Each number is 128 + 24 x the weight over the matrix's rms, rounded and kept within 0 to 255. Layers, rows and columns count from 0.

# layer 5 MLP up, 768x192, rms 0.184, rows 367-402, columns 96-191
[[ 99 146 136  95 132  95 123 116 121 161 118 146 142 146 129 122  76 100  97 112 153 120 130 120 170 145 133 182 147 148 127 101 138 114 107  75 115 137 128  93 125 126 146 116 142 103 144 148 119 131 112 155 118 178 101 112  95 126 146 129  98  98 175 117 114 124 138 123 136 106 140 102  97 147 116 167 146 113 136 131  71 165 108 145 109 138 156 126 135 161 107 149 141 147 161 122]
 [152  61 155 100 148 110 153  75 184 118 100 155 101 103 140 179 139 124 135 152 132 128  84 173  94 184 132 111 110  92 182 128 140 103 126 111 102 134 117 102 136 132 132 156 135 129 134 132 135 119  95 152 142 134 124 141  94 105 125 136 124 130 117 134 107 100 125 130 110 138 132 115 147 135 100 149 165 128 143 140 114 129 117 114 118  94 129 109 156 129 142 145 125  80 133 131]
 [131 115 125 115  82 105 157 142 115 110 121 122 146 153 101 116 122 104 121 140 153 154 129 117 134 123  98 107 147 177  72 112 147 105 132 112 120 169 152 116 104  90 148 144 135 175 127 135 119 113 151 109 162 114 148  80 154 145 174 131 108 131  93 129 118 123 147 113 139 129 140 103 113 113 150 131  94 157 114 165 128 129 129 160 128 146 116  97 100 136 104  64 161 178 112 134]
 [ 68 158 145 150 117 136 146  88 123 150 188 216 144 143 122 121 113  86 153 136  92 148 146 106 113 123 131 136 142 145 141  97 130 121 117 107 111 104 131 105 151  91 131 106 145 146 120 138 148 109 140 125 118 165 158 149 121 136 122  88  62  86  88 105 107 110  92 166 134 155 112  90 138  81 137 159 143 123 118 155  88  77 126 142 128 130 163 141 131 175 152 132 163 133 164 175]
 [105 150 167 122 140 144 129 112 136 142 180 118 142 172 143 162 111  91 113 168 141 105 114 126 177 112 135 116 149 114 142 124 106  72 114 154 121 134 126 185 118 131 106 106 140  97 120  88  64 121 147 166 139 125 140 156 125 108 165  91  97 128 127 144 154  94 117  93 109 109 143 126  94 138 155 118 160 151 133 115 110 126 128 113 125 135 171 126 146 122 135 104 138  94 121 111]
 [ 95 175 148  89 197 130 146 140 149 113 143 135 158 129 143  99 157 137 132 127 104 133 170 104 120 139 113  94 126 166 114 152 109 153 156 123 128 114 121  92 104 149 144 113 141 119 111 123 103 139 122 131  96 152 129 143 110 107 151 143 109 110 124 151 145 113 138 120 159 187 141 146 123 122 109 158 119  48 140  99 122 143 165  74 113  97 149 103 129 153 145 136 123 110 128  83]
 [107 117 124 112 128 130 113 133  93 118 140 168 121 109 119 127 116 115 125  63 174 127 159 152 140 133 137 111 113 179 121 132 134 127  86 104 137 119 117  92 143 113 144 124 120 144 106 129 115 151 129 133 162 109 106 133 129 173 134 139 134 137  83 121 126  92 131 118 135 105 143  98 153 117 118 118 117 116  98 147 133 121 119 151 144 121 112  90 125 125 107 174 140 156 119 112]
 [158 103 153 128 111 130  88 148 104  84 141 134 124 131 176  99 126 105 103 110 148 107 173 137 163 113 153  88 117 126 140 153 149 138 166 122 126 107 105  87 127 119 149 106 128 125 112 123 161 115 103  88 112 138 179 126 153 151 115 138 102 135 119 185 148 103 168 113 144 138 131  99 125  87  92 121 149 115 176  59 126 120  98 101 142 121  79 162 110 114 115 101 103 130 143 155]
 [ 84 103  88 141 127 136 146 139 151  88  83 162 132 142 150 149 151 155  68 168 162 170 158 137  96 126 111 109 150 110 108 125 129 132 125 153 121 158 120 141 113 106 136 114 138 114 145 141 157  85 132  91 162 151 158 142 126  86 175 165  92  96 159 122 150 141 140 155 124 146  98 115 147 115 100 152 155 127  90 138 157 128 141 132  92 172 125 115 140 121 143 163 144 123 123 112]
 [129 139 109 122 128 127 151 103 112 176 110 139 149 144 105 109  86 103 142 113 157 120  98 143 122 102  90 158 105 104 127 141 152  91 128 147 157  91 118 134 113 177 127  90 133 123 160 125 116 108 139 129 142 143 179 134 105  97 105  94  97 105 146 102 107 155 108 150 109 147 107 109 146 107 157 114 109 127 133 129  89 171 102 124 158 118 136 153 150 153 137  97 166 173 136 160]
 [117 122 164 102 121 141 100  99 147 117  96 132 123 130 113 147 164 135 167 142 119 106 130  86 129  65 135 105 134 179 123 133 152 127 148 141  80  85 180 153 114  88 121 111 140 192 144 137 138 151 140 136 157 100 151  93 129 122 102 122 101 106  96 140 125 100 134  73 102 113 204 153  98 180 117  98 167 140 159 144 108 135 115 179 121 114  93 129 171 134 117 107 134 103 120  74]
 [117  88  97 139 106 153 107 148 106 112 103 150 114  91 143 104 147 124 125 116 116 123 111 146 157 166  86 170 109 158 137 133 115 117 119 141 138 117 160 102 136 135 139 127 171 101 132  92  89 121 143  80 162 110 129 137 129 125 133 155  80 108 112  94 153  91 139 102 128  76 100 127 140 142 104 135 115 128 130 143 106 169 130 132 126  97  90  68 138 167 138  88 134 121 157 131]
 [137 139 127 101  86 175 119 133 142 128 143 154  92 112 166 158 129 143  99 129 100 125 147 148  97 129 111 115 114 103  78 120  80 173 173 122 156 181 139 110  92 121 137 170 103 118  89 133  87 146 115 142  95 100 122 141 173 117 133 125 171 120 125 123 209 145 147 136 137  80 102 138 136 135 108 128 118 133 162 135 126 166 145  61 160 161 174 150 130 120 132 145 115 111 136 113]
 [162 140 166 102  94 116 111 132 126 159 103 133 144 138  71 106 108 140 136 117 148 139 137 181 108 149 122 112 156 116 129  88 129 128 137 114 122 166 123 125 129 158 119 118 152 173 123 109  87 120 129 134 127 101 110 132 165 116 166  96 105 117 115 124 133  68 139 119 153 134 206 108 113 136 132 143 144 133 113 144 118 147 135 139 127 123 121 136 133 107 129 132  98 104 116 123]
 [139 140  68 115  92 108 157 112 124 134 141 152 155 112  73 128 152  81  85  84 157  97 137 135 132 177 120 120 130 112 149 130 108 138 147 101 113 131 129 124 145 148 145  97  87 108 140 139 155 108 106 144 146 144 115 134 148 152 108 116  88 117 151 127 125 173 123 132 142 164 144  76 103 134 124 161 137 147 131 139 138 111 131 124 157  94 118 106 105 145 135 131 143 155 111  81]
 [ 67 124  92 132  97 121 120 102 140 127 148 113 113 109 111 135 143 156 142  79 141 138 131 154 134 113 106 177 134 107  83 185 145 108 112 159 135 110 116 112 106 131 158 129 143 122 159 160 156 128 113 116 154 140 137 133 171 129 105 114  94 188  81 128 109 138 114 109 124  84 136 105 101  93 116 128 162 150 148 123 141 105 186 135 132 186 163 136 125 123 142 105 134 144 136 112]
 [172 106 185 123 127 143 135 138 126 116 125 142 105 123 170 134 165  98 160 120 123 121 137 137  83 117  90 157 118 112 140 118 188 144 131 129 131 108 112 109 112 122 159 139 128 112  95 132 114 100 128 164 107 144 126 162 138 112 127  95 158 188 115 103 136 127  76 147 160 115 164 126 120 132  88 157 115  96 139 156 134 115 131 111 132 126 117 148 145 140 107 104 124 127 152 119]
 [133 120 151 142 152 117  81  66 125 119 153  99 106 139 136  84 165 107 133 157 196 138 134 146 153  88 141 140 123 146 138 109  96 117 126  94 138  65 161 131 161 109 167 133 151 127  60 188 135  95 153 101 147 131  87 119  95 139 115 168 138 128 161 157 102 120 165  93 153  98 139 124  92  89 120 147 118 132 118 141 184  81 135 116 103 139 113 152 117 172 157 153 126 128 149 148]
 [139 168 100 148  82 131 149 146 127  81 115 137 132 106 118 152 141 111 129 140 127 161 107 141 148 104 133 132 104 138 132 141 113 144 145 135 105 151 150 104 128 120 116 116 133  85 144 149 114 110 140 126 135 121 166 137 110  82 114 139 140  97 118 162 132 120 118 157 151 147 112 147  72 148 100 108 141 162 188 126 150 106 136 153 167 128 150 131 147 115 116 112  84 106 136 141]
 [ 74 162 117 141 113 147 104 163  91 119 120 110 121 142 157 105 129 132 106 123 176 100 131 158 117 127 149 107 137 115 144 108 134 108  56 144 103 124 152 146 108 189 125 123 106 167 152 154 152 135 137 121 129 118 171 124 104 119 114 136 138 141  94 125 166 164 111 106 124  99 151 170 114 107  99 131 140  97 149 128  84 152 121 133 109 103 143 104 132  81 154 131 133 156 164 137]
 [153 125  98 138 109  67  91 150 178 141 120 145 171 147 107 104 146 153  91 119 119 108 107 142 160 154  82 150 107 109 115  92 122  78 137 149 125 139 145  54 146 143 129 133 133 106 135 120 164 101  87 118 128 134 131 129 133 134 126 125 116 160 104 154 130 135 113 146 132 114 125 114 116 123 113  90 144 128 157 166 136 156 174 118 162 108 123 124  93 108 117 145 151 143 135 112]
 [132 150  99 139  95 100 153 155 116 149 137 151 121 131 160 144  87 197 141 145 120 152 110 109 143 111 119 124 143  79  97 123 103  94 113 147  80 110  88 123 125 119 215 136  96 133 131 141 167 157 128 130  93 133  47 117 116  96 139 190 107 152 125 139 176 105 119 133 146 159  91 104 132  91  77 155  87 122 133 145 120 121 146 130 144 134 119 117 111 139 137 136 139 155 117  79]
 [142 170 146 133 114 150 155 116 128 176 105 106 136 110 162 102  89 160 112 129 131 142 113 125 102 136 111 108 134 141 119 159 114 113 123  86 138 157 118 125 147 117  93 132 169  67 114 161 163 172 150 115 110 130 165 171 148  89 104 107  95 136 142 143 114 121 127  86 169 151 177 140 148 100 133 119 116 143 124 142 129 127 108 107 112 155 123 128 101 147 143 145 136 124 137 117]
 [ 78 136 142 139 125  89 108 120 142 128  98 143 138 144 122 144 131  75  92 114 121  87 144 134 144 114 199 131 140 118 129  76 102  91 137 101 146 158 165 134 129  88 125 134  79 155 130 168 120 110 111 122 147 160 126 144  96  65  88 137 157 142 100  74 174 141 129 165 128 113  99 163 109 127 104 132 121 104 135 131 137 172 128 148 178 109 158 138 109 152 141 102 123 118 127  87]
 [109 153 126 116 124 120 128  76 105 150 129 162 125 125 177 125 108 134 112 120 174 125 102 113 133 129 166 171 122 174 137 142 162 139 149 130 128 116 140 125 166 101 113 104 129 132 134 145 117 116 129 112 144 116 144  97 157 157 149 181 104 125  83 142 113 127  91  63  83 107 132 140 105 107 129 133  63 153  91 114 128  94 100 150 107 144 122 155 149 134 156 134 159 111 164 127]
 [135 152 173 131 131 127 107 124 147 166 163  94 167 124 159 125 125 158 177 106 170 136 133 110 140  96 159  93 155 139 146 119 135 105 126 135  79 131 135 111 165 136 123 128 143 124 146 167 123 128 139  99 101 102 147 146 114 127 119 112 106 129 132 153 140  79 131 142 180 132 146 157 150 152 120 143 149 139 119 141 134 139 151 131 114  90 158 130 116  59 135 137 150 116  80 143]
 [117 112 127  99 102 131  96 174 101 117 129 136 143 124 142 145 117 144  83 107 134 129 130 144 103 127 137 113 191 114 131 108 122 116 167 141 167  86 125 164 133 109 140 140  74 128 159 137 123 112 107 143 129 124 133 132 136 140  96  96 150 107 125 146 117 112  88 140 132 115 156 111 103 149 111  92 173 117 144 143 150 114 133 119 130  93 138 139 117 108 130 128 131 129 116 168]
 [186 120  90 130 126  92 138 125 119 129 120 155 144 153  81 119 140 116 160 115 118 158 126 174 109 106 112 108 102 133 116 154 152 115  95 122 164 147  79 147  93 125 194 149 125 145 163 137 118 101 120 115 151 142 112  90 113 103 108  82 168 128 169 173 132 133 130 111 112 105 190 130  91 150 119 114  93 111 139 191 124 153 139 153 113 102 154 128 124 145 139 122 128 139 123 110]
 [101 121  88 150 129 147  91 121 146 138 125 133 162  99 141  90 127 152 100 136 123 128 109 143 105 143 192 140 111 152 104 128 115  82 150 111 132 133 166 112 119  95 127 132 120  82 108 111 126 144 108 161 108 123 145 112 147 103 116 168 126 132 141 150 151 114 146 106 145  96 121 102 128 161 127 169 125 138 107 144 109 141 150 100 155 138 131 109  77 155 149 139 164 161 115 144]
 [104 150 135 137 134 142  80 136 150 130 141 107 145 138  97 144 129 135 161 132 124  76 143 135 143 135 160  88 132 118 122 148 119 115 106 133 167 145 117 132 146 140 131 137 132 158 141 138 153 122 179 110 143  96 143 159 173 146 164 142 160 149 139 125 162 118 111 106 117 129 111 116 120 122 100 121 111 112 175 132 107 132 167 178 109 109 124 139 120 106  93 131 115 142 153 125]
 [108 121 125 147 124 108 140 121 115 113 168  88 103 117 117 114 115 134 140 122  98  97 103 149 135 148 124 151 141 148 101  97  92 105 121  83 126  93 142 172 144 110 188 130 125 104 112  95 125 161  68 102 166 115 104  82 122 149 144 126 152 129 149 149 132 132 161  86 140 176 139 127 121 133 106 117 121 129 100 150 134 147 129 153 117 141 157 110 111 134 149 157 108  73  45 119]
 [103 127 124 142 136 140 101 158 109 127 100 120 135 114 115 128 157 144 150  88 146 146 132 125 114 147  68 130 117 145 110 132 130 115 145 140 167 120 172  98  90 166 138 143 128  82 133 108 109 131 131  82 117 131  88 160 147  81 120 116 123 181 103  95 137 134 130 132 138 131 116 116 145 136 145 133 110 133 146 154 126 134 160 134 132 118 149  98  93 156 200 108 127  89 120 123]
 [122 142 148  99 128  95 155 108 139 118 179 147 113 113 167 140 148 120 147 156 137 147 148 180 126 139 164 160 142 155 142 140  89 133 175 137 100 122 114  98  99 136 135 117 120 133 128 140 135 115 110 148 104 124 152 153 128 141 126 158 109 163 121 136 128 103 154 141 116 146 121 128  93 130 125 143 152 164 170 175 150 111 112 109 124 102 138 152 111 103 138  99 122 135 134 167]
 [ 71 139 131 123 139 126  88 144 113 104 144 189  99  90 132  99 112 136 153 133 136 146 166  92 114 103 112 131 108 150  94 138 128 154 119 166 112 126 121 107 115 111 162 106 142 168 112 123 115 121 140  73 150  91 140 156 100 142 128 111 112 135 153 150 104 103 119 175 134 128 144 108 130 124 130 149 129 114 136 145 114 112 152 105 160 143 150 166 125  88 131 129 135 154 135  71]
 [139 158 100  89 132 135 110 155 158 145 175 117 101 127 143 138 138 134  79 120 126 126 135  98 154 139 139  91 176 144 147 126 165 135 131 115 135 147 110 112 107 139  77 154 134 131  82 116 139 142 134 128 118 149 132 112 134 140 139 105  82 104 135 152 138 118  87  97 131 151 128  99  92  92 160 186 120 156 120 145 133 107 142 132 147 104  97  98 113 123  81  91 113 146 156 116]
 [105 124 150  96 148 162 109 110 120  96 154 123 106 103 137 115 115  82 139 104 105 106 141 124 114 115  56 130 130 146 134 129 108 122  96 114 129 125 125 143 137 106 129 104 144 118 145 108 155 131 133 138 128  82 147 154 155 132  88 115 103 144 128 123 158 118 141 129 141 102 102 152 155 153 119 122 153 101 188 128 142 120 140 159 120 127 160 150 128 119 101  84 134 106 139 123]]
# layer 5 MLP down (transposed), 768x192, rms 0.185, rows 367-402, columns 96-191
[[130 154 180 123 107 177 150 147 137 129 152 141 100 130 131 127 139 153 127 157  84 143 117 124 102  77 130  96 110 133 130 112 148 130 160 119 126 123  92 162 112 130 132 123 103 178 142 139 152 147 136 129  93 120 147 121 107 121 111 118 157 132 102 110 106 135 165 123 105 107 129 157 109 142 149 103 117 173  83 116 129 134  90 128 133 105 129 138 140 118 138 165 147 109 146 162]
 [155 147 131 144  87  67  96 114 137 131 130 166 120 145 129 143 107  96 145  88 125 190 156 116 122 118 122 160 130 101 150 105 127 147  85 110 115 138 137  86 136 111 124 159  97 106 102 160 108 133 129  64  71 137 102 123 133 125 173  98 142 126 190  89 180 179 159  81 130 118  98 103  89 151 100 121 113 181 138 101 106 134 152 168 115 134 133 146 121 100 118 151 124 132  97 154]
 [161 164 114 134 145 135  96 127 112 148 107 176 102 160 116 103 103 104 100 149 109 143 175 152 123 133  87 124 138 144 151 112 103 132 134 117 145 179 123 158  87 110 142 140  87 104 133 138 139 101  98  88 130 120 105 148  96  74  76 158 134  69 138 139 125 111 133 133 124 146 107 149  73 145 130 129 163 113 100 103 105 138 126 119 103 121 112 137 162 142 125 149 110 119 128 107]
 [104 116 135 157 113 135 136 170 146 153 116 148 119 123 123 117 105 176 103 122 154  87 105 131 101 161  87 129 141 147 157 142 119 178 157 167 131 158  85 161 104 162 144  89 118 151 141 133  88 139 142 168 106 122 128  98 131 119 142 124 133 142 141 142 105 105  96 107  85 120 112 113 156 104 146 152 108 128 120 135 123 148 131 126 121 100 136 102  99  86 102 149 103 134 116 127]
 [149  95 106 151 139 145  94 113 133 184 152 164 129  84 132 100 148 132 125 121 133 114 166 103 133 126 152 121 152 139 159 147 159 124 146 124 119 151 129  93 114 125 115 126 115 108 153 114 113 124 159  73 126 114 117 126 123 135 118 133 130 135 117 156 162 109 125 168 135 142  90 154 156 119 142 100 110 167 124 156 145 125 141 111 119 108  95 147 109 111  90 139 105 102 114 108]
 [140 118 120 160  66 122 153 157 115 157 176 154 145 126 113 121 106 129 176 153 139 127 124 138 166 129 105 117 119 115 141 114 117 128 110 107 133 120  85 127 143 160 133 168 116 149 119 142 142 162  94  87 131 139 147 149 156 106 112 163 142 136 148 124 132 107 127 138 104 173 124 136 121 107 155  90 113 136 133 122  92 117 111 141 123 126 112 128 121 139 152 109  97  82 118 122]
 [ 93 143 128 123 138 121 123 109 184 171 151  90 118 110 121 168  98 127 103 125 142  84 138 101 118 145 141 129 152 124 127 113  88 191 123 148 175 143 133 178 159  99 122 137 105 187 111 144 126 109  85 134 141 140 150 111 116 142 103 108 148 134 162 110  86 106 129 121  98 110 129 112 132 136 137 117 146 122 171 120 162 135 100 105 148 104 123 117  96 155 156 168 143 138 101 115]
 [117 108 151 135 121 122 122 147 145 153 100 168 149 127 101 143 126  71 148  92 132 128 119  91 141 170 111 155  89  94 172 126 184 172 144 134 100 112 101 161 131 134 134 128 139 146 122 144 158 171 183 144 143 118 103 152 126 108  94 108 130 142  75 127 134 122 130 127 127 114 173 122 121  85 157 142 123 152 109 117 105 129 122 127 118 116 138 164 131 102  94 120 170 126 149 142]
 [148 146 157  82 107 160  79 141 121  84 147 118 112 122 134 109 120 126 131 141  75 181 120 135  97 127  81 135 104  95 100 125 138 132 129  97 142 135 169 115 110 112 138 116 106 139 132 150  70 111 109 101 161 187 117 136  80  94 139 167 133 122 102 124 151 144 159 121 159 123 169 141 100 130 190 167 158  64 164 135 128 111 148  86 134  97 104 148 145 120  96  85 163 133  84  83]
 [158 152 170 140 112 108 115 156 127 117 121 124 127 153 169 144 181 132 107 157 134 139 121 144 139 111 100 159 128 150  73 124 134 133 131 118 150 151 109 125 182 114 137 151 101 128 101 171 111 132 139  95  98 139 161 120 159 160 138 135 107 121 132 173  93 160 138 101 142 127 121 140  91 156 140 114 102 133 124 138 124  86 128 106 124  92 135 144 124 131 101 109 125 125 131 121]
 [171 103  98 103 150 112  87 130 160 167 150 117 114  98 143 209 135 133 104 116 133  89 161 159  94 153 106 129 137 121 145 115 133  68 142 154 112 120 154 114 132 108 160 137 119  97 148  80 156 100 107 171 188 128 108 115 131  84 113 104 116 156 115 104 134 100  78 144 175 123 155 135 127 153 155  95 129 123 108 148 132 126 134 119 114 105 143 125 152 131 131 121 124 146 104 163]
 [165 167 208 154 135 129 138  98 133 129  85  96 113 136 112 124 148  78 149 160  95 149 133 109 152 129  82 165 141  77 162 134 134 118 137 161 108  62 140 119 122 100  83 124 110  96 135 150  90 134 123  62 100 117 109 154 182 134 139  72 119 120 149 128 158 104 131 141 150  81  95 125 133 126 124 111 118 137 126 132  82 193 144 105 138  93 102 142 155 119  95 118  74 126 141 147]
 [101 183 168 137 167  83 174 100 145 130  96 163 105 176 127 143 138 125 126 126 133 118 136  95  87 140 105 126 163  98 141 158 135  64  87 102  76 110 156 127  98  98 113 123 127 170 137 148  84 111 138 149 148 168 143 118 122 129  77 167 114 154 165 108 127 141 146 136 103 123 121 122 171  93 110 138 151 110  93 116 158 114  91 142 140 115 129 136 161 143 183 107  91 103 105 134]
 [137 105 132  84 126  84 137 156 123 138 160 107 164 139 154 143 141 109  90 141 156 123 147  98 112 104  79 101  91  89 133 120 103 126 164  87 134 121 148 137 168 124 144 116 108  87 143 138 187 132 110 107 151 155 100 118 109 122 145 118 126 133 163 111 119 127 124 124  93 117  84 143 150 150 130 115 122 131  97 148  94 127 151  91 123 169  90  60 163 118 138 155 129 136  90 158]
 [118 131 118 129 146 141 134 112 128 155  83 172 158 101 106  95 117 115 123 107 122 140 129 110 137 133 111 111 142 140 124  83 107  82 115 158 100 106  91 105 123 118 102  50 131 103 102 141 169 121 121 112 102 134 162 109 148 153 115 156 124 107 146 112  85 121  94 133 177  77 157 147 106 108 164 151 113 135 154 116 151 143 128 119 107 126  70 149 109 106 139 141 110 153 167 164]
 [158 125 106 134 108 149 163 179 143 141 143 120 111 112 141 110 157 125 145 111 108 146 109 161 150 143 129  88 159  90 120 108 125 141 140 184 135  98 170 117 156 141 104 102 123 125 118 132 129  81 151 156 110 151 109 142  99 124 133 119 138 166 127 121 108 110 148 131 114  70 116 141 126 140 153 132 112 114 121 131 121 129 148  73 180 181 166 114 151 105 118  97 121 114 113 153]
 [120 116 126 134 133 147 147  88 142 146 118 121 104 127 161 100  93 129 140 174 160 144 129 101 127  78 137 144 111 178  78 108 106 140 104 103 140 114 176 113 160 140 100 130 128 144 148 143 140 133 111 145 146 125 152 130 157 132 109 133 148 109 105  85 114 146 161  95 145  88 125 155 158 154 118 128  88 160 119 103 178 138 153 150 147 100  96 116 191 154 112 182 107 126 122 151]
 [133  56  59 178 145 121 111 118 151 128  87 155 118 132 152 138 129 147  98  96 122 133 120 120  94  89 100  80 112 132 146 154 116 101 104 166 127  93 158 129 182 115 137 139 215 150 129 118 188 127 164 105 182 164 162  94 116 118 116 120 181 112  87 107 138 130 137 101 110 149 166 124 106 136 142 112 144 102  87 139 142 111 130  96 146 145 133 132 126  79  85 151  89 130 134 100]
 [118 151 106 120 106 134 129 121 149 142 155 109 160 125 115 136 176 142 116 117 112 137 108  95 116 137 152 126 169  97  98 168 175 154 115 152 121 146 107 152 136 139 145 142  73 163 147 149 139 130 113 122 161 157 127 118  97 148 122 114 171 145 147  85 111 140 167 126 148 126 166 170 102 115 114 112 109  95 154  75 137 132 136 153  96 155 132 112 121 109 138 134 118 170 121 106]
 [124 139 154 142 133 139 172  80 129  88 152 117 143 166 164  61 107 134 121 134 113 145  93 119 144 128 130 115  85 128 143 127 160 106 121 154 127 153 125 173 138 158 113  89 155 142 128 115 141 118 104 124 149 144 121 123 144 179 191 122 141 114 113 133 166 130 154 114 107 130 139 111 133  94 128 160 142 127 135 145 143 112 126 111  97 150 111 119 133 129 123 126 123 124  82 141]
 [ 92 133 143  99 142 163 117 107 121 114 182 129 120 109  93 121  96 144 145 123 130 105 133 112 129 125 166 162 131 126 128 104 120 124 151 102 136 129 111 133 143 104 133 183 157 172 163 130 120 166 160 166  99 144 118  84 123 144  97 101 132 144 145 103 107 118 135 106 123  97 148 167 162 166 151 114 161 123 117 109 134 148 145 131 113 118  88 158  74 141 151 141 123 130  86  84]
 [141 157 202 154 130 131 125 104  84 113 123 129 121 104 111 100 116 166 140 109 153 114 143 138 139 138 116 139  98 148 147 109 112 111 133 147 119 138 139 128  90 183 129 105 133 144 116 107 112 165 104  92 142 115 184 172 167 114  45 161 157 124 183 120 135 134 178 138 145  98 165 141 121 151 125 125 155 121 135 129 138 121 111  72  87 140 141 136 101 115 134 137 136 107 139 139]
 [101 112 148 128 157 126 121 100 103  83 130 124 122 101 104 144 113 130 131 125 133 123 133  95 141 123  94 147 141 157 124 134 145 160 128 156 137 110 116 135 100 156 128 127 177 153 150 118 125 139 123 117 130 120  74  86 162 165  87 115 171 117 137 126 168  97 174 150 122  97 123  98 120 113 156 154 161 106 134 104 137 134 169  99 119 166  88  83 124 139 154 130 104 115 137 143]
 [160 142 135 144 117  96 123 100 104 165 157 112 136  96 128 132 141 133 156 134 101 146 118 101 118  92 100 147 156 159 132 125 151 123 132 155 133 114  85 201 144 117  76 142 145 138 110 106 172 156 106 120 139 131 152 125  90 113 130 168 126  92 155  84 118 129 102 153 106  41 144 167 110 182 107 126 122 114 124  94  94 137 144 138 154 100 109 171 152 140  83  87 137 124 143 142]
 [ 99 143 138 113 140 150 121 129 104 102 140 106 105 153 141 149 127 102 134 117 132 110 160 117 123 132 138  96 173 103 121 113 131 165 131 155 157 146 137 103 111 123 143 107  92 136 129  95 117 114 138 108 117 118 131 121  85 132 132 135 122  88 128 142 128  92 116 161 159 116 156 140 115 119 163 141 135 141 108  98 133 110 133 146 115 141 117 158 126 123 133 132  99 145 144 131]
 [ 76 129  93 155 113 137 154 141 109 109 106 110 148 118  97  97 158 114 149 152 104 152 117 154 105 127 106 144 143 123 108 121 142 100 140 183 179 131 119 134 158 136 147 125 120 118 126 147 120 152 184 141 147 125 118 107 151 142 147 154 120 130 144 107 102 132 121 143 130  94  82 103 138  92 148 160 117  78 132 117 160 143 157 130  97 124 123 126 154 117 143 115 133 120 100 131]
 [133  67 129 108 104 144 156 113 141 130  80 130 121 101  89 162 149 146 153 116 145 114 118 100 129 129 111 113 102 105 127  96 114 165 104 109 152 125 139 103 105  94 131 114 134 128 121 106 152 179 135 127 142 144 149 151 165 138 118  95 136 102 115 138 147 187 123  91  96 158 186 132 147  92 122 143 161 121 121 123 100 132 100 153 173 123 151  84 132 127  98 138 122 149 120 148]
 [125 142 114 166 196  77 124 111 111 126 143  90 125 139 164  84  90  91 126 121 147 138 119 141 144 150 142 162 187 115 167  83 103 123 115 140 128 155 102 109 127 168  91 137 140 161 135 117 155  75  87 141 156 136 144 152 141  81  89 123 140 111 113 110 136 148 133 159 122 119  59 112 145 143 115 164 123  98  83 142 185  95 163  91 161  95 133 113 162 129 128 119 133  89 162 122]
 [139 136 139 128 144 129 158 122 110 133  71 140 120 166 100 107 151 141 113 156 152 161 119 120 130  97 130 124 107 110 180 122 163 110 137 133 137 122 127 112 183 128 119 117 179 116  95 138 109 141 141 128 132 124  98 136 122 109 144 145 116 143 127 160 124 105 160 152 134 105  97 145  94 146 152 121 144 155 139  92  74 120 150  63  85 136 131 122 143 140 113 111  96 128 146 146]
 [173 103 140 156  81  79 144  85 128  97 139 112 135 182 154 116 130 132 125 123  87 146 119 171 180 137  94 168  87 189 116 142 155 139 156 144 154 122  88  79 115 124  85 150 123  87 135 128 110 125  80 109 145 119 116 156 116 141  82 137 132 112 119 105 136 107 121 115 127  95 103 139  99 123 143 107 133 154 127 106 155 152  70 137 135 137 136 122 112 113  88 122 162 137 111 103]
 [122 129 124 138 150 165 150 152 146 120 109 142 123  91  84 129 126 141 129 128 148 101 139 128 121 113 108  94 101 125 130 143 133 105 123 139 129 124  90 154 118 172 138 120 134 111 155 143 168 138 109 154 117 116 175 136 147 147 177 121 121 107  99 130 152  95 172 148 153 104 122 131 102 142 123 136 127 125 149 117 151 148 150  90 146 110 113 105 132 120 121 137 109 164 147 133]
 [105 115 133 133  85 134 148 121 117 145 131 125  93 156 111 115 123 148 164  99 152 119 124 149 141 127 124 164 127 127 147 137 124 124 106 135 125 164 135 109 116 126 124  79  96 163 131 132 117 101 178 138 138 102 111 159 147 168 135 107 138 111 149 154 149 181 117 119 112 126 117 116 140 123 134 114 126 169 123 104 109 139 137 150 206 116 104 142 194 118 111 133 135  90 167 115]
 [ 94 129 131 139  89 117 121 106 156 118 106 111  97 138 130 120 107 132 154 134 139 117 137 114 129 101 132  75 123 104 144 114 144 105 149  91 164 181 153 144 113 148 102 158 131 133 155 162 143 116 138 173 150 107 110  95 105  95 116 137 129 114 141 104 151 143 153 149 114 129 148  98 118 122 128 137 120 185 137 114 104 163 122 126 149 146 161 142 122 151 102 116  97 114 182 114]
 [153 119 116 143 109 140 101 134 105  87 180 129  85 124 101 142 131 120 142 131 138 122 146 102  94 121 124  81 143 124 101 142 153 117 137 109 134 145 141  93 141 137 107 120 156 146 156 113  98 159 151 151 144 206 175 103 102 121 119 126  95 129 133 123 131 124 111 140 145 119 114 126 126 103 136 129 145 103 141 133 110 116 147 121 128 170 160 126 126 107 136  97 121 137 130 106]
 [118 107 130 156 110 121 104 154  96 163  54 105 145  78 131 150 120 163  77 159 121 131 135 120 140 124 100 130 103 180 140 148  79 192  93 128 104  58  69 148 179  99 128 114 107 122 104 127 118  89 136 124 137 152 116 132 156 140 116 137 167 113 133 106  83 157 138 145 137 161 151 131 190 135 155 136 147 207  94 146 117 131 135 160 146 153 118 125  93 142 147 113 139 126 109 146]
 [113 126 140  82  88 135 143  89 147 112 101 114  89 151 120  95 138 134 147 115 147 137 163 115 123 118 139  90 142  78 137 155 152 117 101 104 138 137 173 150 113 130 103 146  70 121 158 145 111 123 127 133 156 154 136 160  95 130 122  79 131 101 109 111 102 147 134 138 142 118 138  94 142 103 118  96 140 137 120 119 121 102 163 113 125 151 141 138 123 108 143 141 105 142 118  90]]